Each number is 128 + 32 x the weight over its row's rms, rounded and kept within 0 to 255. Layers, rows and columns count from 0. Numbers have three digits each. The size before them is the row's rms in percent of the matrix's.

# layer 6 MLP down, 64x192, rms 0.235, rows 0-63, columns 128-191
121:143124119118134128123037143131085146144119122149149162106184145103120175167143096088113090146145129128185158130143152097077169162107123140106160131094110161141069133135181098135128130113123055
116:185119160101094152140141140126025180127161143140114144119192135131118099095089149139130124138112107162109174183128121121150163052115092117150103091176112164142093162202122119116130115104166146
093:117123141086116129086150109108096150200105191091142114138119175083106151059088153081129108136146127114136122113136144117144173171119147062115071056121155158191115107180113128214148140155139099
098:186160163105142074157127156198089165153152120092133175159157179112142089081140111144110152149142148130131150146144126148118117122157089134175125148138102158102123156105229130111158165117140154
104:151150103149145143123150123104157148130148093196096176130114116076095137089119142176104129151109136129130103127121081118108114124138137119150134137080099100078092139122179142164122154100187183
115:114146125087143141163165094214110100108122187175133163166135158075141152160118142110144095107183101069128127158124090106107150071147106095118083081149196148112055150155130205125166129095128151
108:128065078121078086107152161110164144155066136121150088127121142108113143115162131186097105084176118143126129124171088141182096112084163147157114104183118046122137059118135082145117124081070151
092:155129179150121093117031114147057172145138135122139073122047096161123085132151122159092156130133123151096114132067156185195135173111137141208086154123080083142120133129112095123136140086120090
103:116132124176191177128110125148126119076121174089160095126110152120153091134147166154183142127181138147170123143111074250106143078140117083132117104183184134071156126126098176088091069144142136
091:193179164134148111079125165132161157157166125123100088086089106087078160143120131193131151160124204081165170118156118130171155092083096091084185101165125122125106108149194120180180163151133195
102:088118077116114162114107149117117130170117114157153108115125121079117113151114128117098151121111137086132111074107177125152129147113149134101109196113125140137086104107045121196105100150107190
087:131129086094110123141085126164133094137160148080180196124129146091119130151166119108138126097177103104125198089092139078136175154151056061089137122091140071135161156143110158138135185154129148
100:125094090096087115092169150094075085166110113108131089183077172140164151107103157113117090134152149085128154105079149140131132167127189185121161136118190238123083159135169126116111112131142112
089:168092142068162111168153131095132154084147106149120132115147174145125131117099137142182061143111133092171137108125096147132115055133142154136117085198139148125151058123129162100158136120108080
102:161112102165145108124182119153102106158156131085128138088107173115132164115100086195101156158105142153142123177179110158128116133104126156068155123125127089089106098145165159141117189192102120
108:129106118131168112121103133161181158154135083181117183140134089148135170097072126140123093090094095160093133160124116134102132163146104114148139149096123145159129084169121162173119103125135119
086:108097155129118110150142150127116184081142116123177174068144111108134083106108090132118111093141129052095125144086078172088085140122117118160089129116168083166125129123070169197109112117163151
107:147118187176085148146136154129177174079147150091150140123133121134181106116102094196180118123088146074166164119044110133193136116102097147128145148151084150172088123114125138088125085109095145
094:124142129117105093128152126141024115108157106126142158093193090142094161136146122109135132150156145124137172144144168049100150150134097113117155169132098122133141169170135096132136047114109157
096:191118083116069200135144124110160111108103144198158171163124121068143139068131161136079118112076191121128154090140135137121099115150158122136126135146140176075136106109135114088181150134161074
099:122115159147183155143154178135187142202123142116114068181132103163105140098088146137120120128097127112089150143132139067101095134087097180115163127125179117148095155118108136194153134139125147
105:143122172142148076098123032201150087188067116133145150133135143142080175215113120144114133096146128096095166107130105153132145104108108083073162075162203185176138132112085136093131193110105163
109:138120091062180133156131131120205108130102148173155196145112109140100203100101162119143165093081115134116137062095099137132064079125162143175190158163097146147153104126160133086108125170198141
098:149123120200116113117135163080120127080183099137110132130138112140064060144146127148121208160127147112097091175127149183149103094124128106137106094164115042135143106119158110195131143139148122
090:206119139131173117106161121130163181179126128125092142193178179189125081121128185166055133169121116132132174122114133019075111156139119137107169130129148124122120158146125172227125166078108098
108:113085141136139119110121085084152149149133088118175115115167142161165120198133086172161085129100149094105086148192085110125102129130055137121125166080149092147104062168157158198166165156070091
087:096078154162119159067144144167155091076079103131105059113156089112155122110130105074149108158127140078152073138070139081134162103155104122145107128109105178082093139124173149100065137106102135
108:119129141107068156134087136094143180118111112119152137128127170086135145136143143215130116133142135138086188161104136072103190110079077137160116119107159085123126118119114148136131082124115188
095:136128172109118151092118129146126100119178112075105175142108117161168117083151151091156162120125112146129148133149174106107124170130082048083076159148149134145114066100105118123132122056072150
084:165146144158133135112180183184128144135118086144151154152194121136124135125149094178152119156121138098162116161165146148130149098080151136047115110114167117116109130122117105101072096223134141
099:085153128091167131131162141163138094108125193124176165202100115131103106125085160207160077155192130156092143116128146124122170114133185108163133136115180096143079096150133178165100132164091129
097:163096140153137122175109117131121197160152109183167111113150169142057131148159092125154150094113179172108138143191159104098079094176129132137061150134122114059092148111158135124189110146058135
088:132122149148152117121112203167163121164135159044155165170204171101164188147150135084182166165178143175197124172137082128144147141184144093169115142093141164105129139096076113182147153137139130
104:160149152142159118121188118097134116115172154133127152125111130143130149127134079222167077110089135187088125138125114084112169111148135153145147116156147170151146100131124183156183071133134128
095:130135158094159111147129131147158096110119095111101169171166150062213178128105178131093079087155098120123110167075131091145152116157145142158129127088120193140140183159148142111174146123141166
110:113095144134162150152127129128189135139108169109154139129179101163130137124172166146152159160150158077161148164185144144152087185157147137155118122173115126114133117085149132160042111027170132
101:104158174185131133128144112137150161159166109156120090145142146130094130104123112194127118126120134106178127158144120093156118149156104113114149107129155032150144084151127099176141166151145064
120:087122124070147173114079107132101214119185106090115190129128217150162135157197089136121128129175111124144106134172127145173108154174131121122115080100150122128075136102160104151144188112122114
102:102117127065166166134157097120071124113109106094102151136152079035115148143162119121121127114170098111072150122152157143183137070113111111130151110166164189196172077137161125172180104104169129
090:139064126144117107127146111119125189180100188149058127166100135097166125129153131144096111119091141133122141111112132053149173166127128180134127039102119142142140170147110099122159137121170184
082:109093118154101107144164172105154120164187165149147125134100087123133149157170106117113110109116172107142168039092135062139124156125170114120108081155108140086175161100079144185149182120088113
101:150116171137122100129173140130173109129137119125140110129082168178080154110159149150160163218110195175117177155123089218098118116185078162149101171179119057150178107143126100122131175172121162
105:145138150165111081139084161087205196085129131132117081151122113155180147125177075174106121166136167113120096109156159086126092139046115181133114167162041133173103090097196102159161161116135134
103:116168110202116080117138133136108180131153049184164117118129146111129154129130112119070079114123091136186176150204149077134151159137157154134151095119169153103142151114144120125086156107209144
077:078163089118124122076205140165158105171140136151095121159138070084093154162024134100127131146107117145091128121133114095146157114134127127168112146131116133166130140123135110128123090114171139
103:120125126137150147091090127109139096161166119202140099131107130101119125132158101180127140208157150156138140127081138147110130137139172149041125130108082123109101102137172115147109071117080126
090:165167126117079134149075109134198112071185210058143090167118099107072110185134095126113173116053085091100183152094075179100161113125125163166106087082089074096125110095121154083124128108152097
094:126093092121130129124117162141126113111123094099215146133209122110113158202168115124132130117117180113130090120108129129104129122118134170142098138129117152114151139129050100142139169168091130
092:100121130098086134169103201112090093092105146114154134107148121152152122134179116191160116159160089070095148106136132131037156119178108149128176126182134065108084097142189109117089192151110129
092:155152049066129030130124127082099143137140068173128151102174131088159085186148165199139124175077113162085122143119131192154133139179138095068137148159112059104114130118143118104138085079057122
104:164136135091088097157101159175126138128179132118165152145164156109213102081132154139169167160061060108144132151180103076106101131085091130172180189143128145153148143130164125143123191151144124
106:129152124118102109153104088109123149109081137156056147151078172135164113123132103145125112155162142150121106119068182108130131137102175099118127151098129156110076074100145175159091113117176103
093:137172119135152082110101167172112136152140110106122080152128118168134160102143119133106135145116078155100202191174107107108150077058203115186163172140131124192057148140168066116070099078117107
126:148126108164172135217109130157201128131081112104107131175127131094130113150122117165126166130126105151130143135167087093110157098141125162154131077132134154091109136047089120059120234088194136
113:103134130143095134110154129135128132174106117148138099173108169106135171091133105124120111166135141093169148158115130144150139110132136161110106160084158106190085106094211065148088184119130126
101:101155126112102125097081131138143133117122166075117175106118140073078089119141085104093096116062153064126123138094147149136145144046125133145128135175111144153049159115132113113122170140047106
104:168099049165150131105141110114111132170151142092058117117079175108099109116069088125110159109078101129144144155100080108105070191099115067099096125094104098124151147102107136085109092107134105
090:141106167147170130159137104153136126109104144164132145161198109151158163087091190145134132139095094146189145150189148121111113122155021135074149163090184137158091130119109108132093160064111125
108:167196127142089126134102108158133157101147181093168095144162144110125132137040124095192070150181146092079137087058099144194099097148102155054100130134141090118082123119135082107121186124124145
092:099109094117114192145104141191109140147130173146151143116063119087065106127185128178143143136165183106185176115146068123157170145102162131106070168106125155115142105117119132190160112044137145
086:092123156151145141143086161069117113142150109116117156089044105099051117140133150080164181157143103153149146138105149202087092146140109118082127117131119128114101134160110088167162127096128105
091:154143097096122129143150119124141128129082166115092102130108114202152050140121094159142154079143115115098175100126131078130142162175164224082102125122112111137136134143096155162140146131090151
119:150069132116130066123096122108163114119161130084089053191152114177204094114111174104095095124138103145091146178177153163125122142152147127087115119148114137083116120133164140205152114128133134
096:105129110187140154121158162080094138125180129130150122131134057102146106148158139055173163153153143138175075149125147149128109099120170147158121082103104104096100144103111123132098169152151074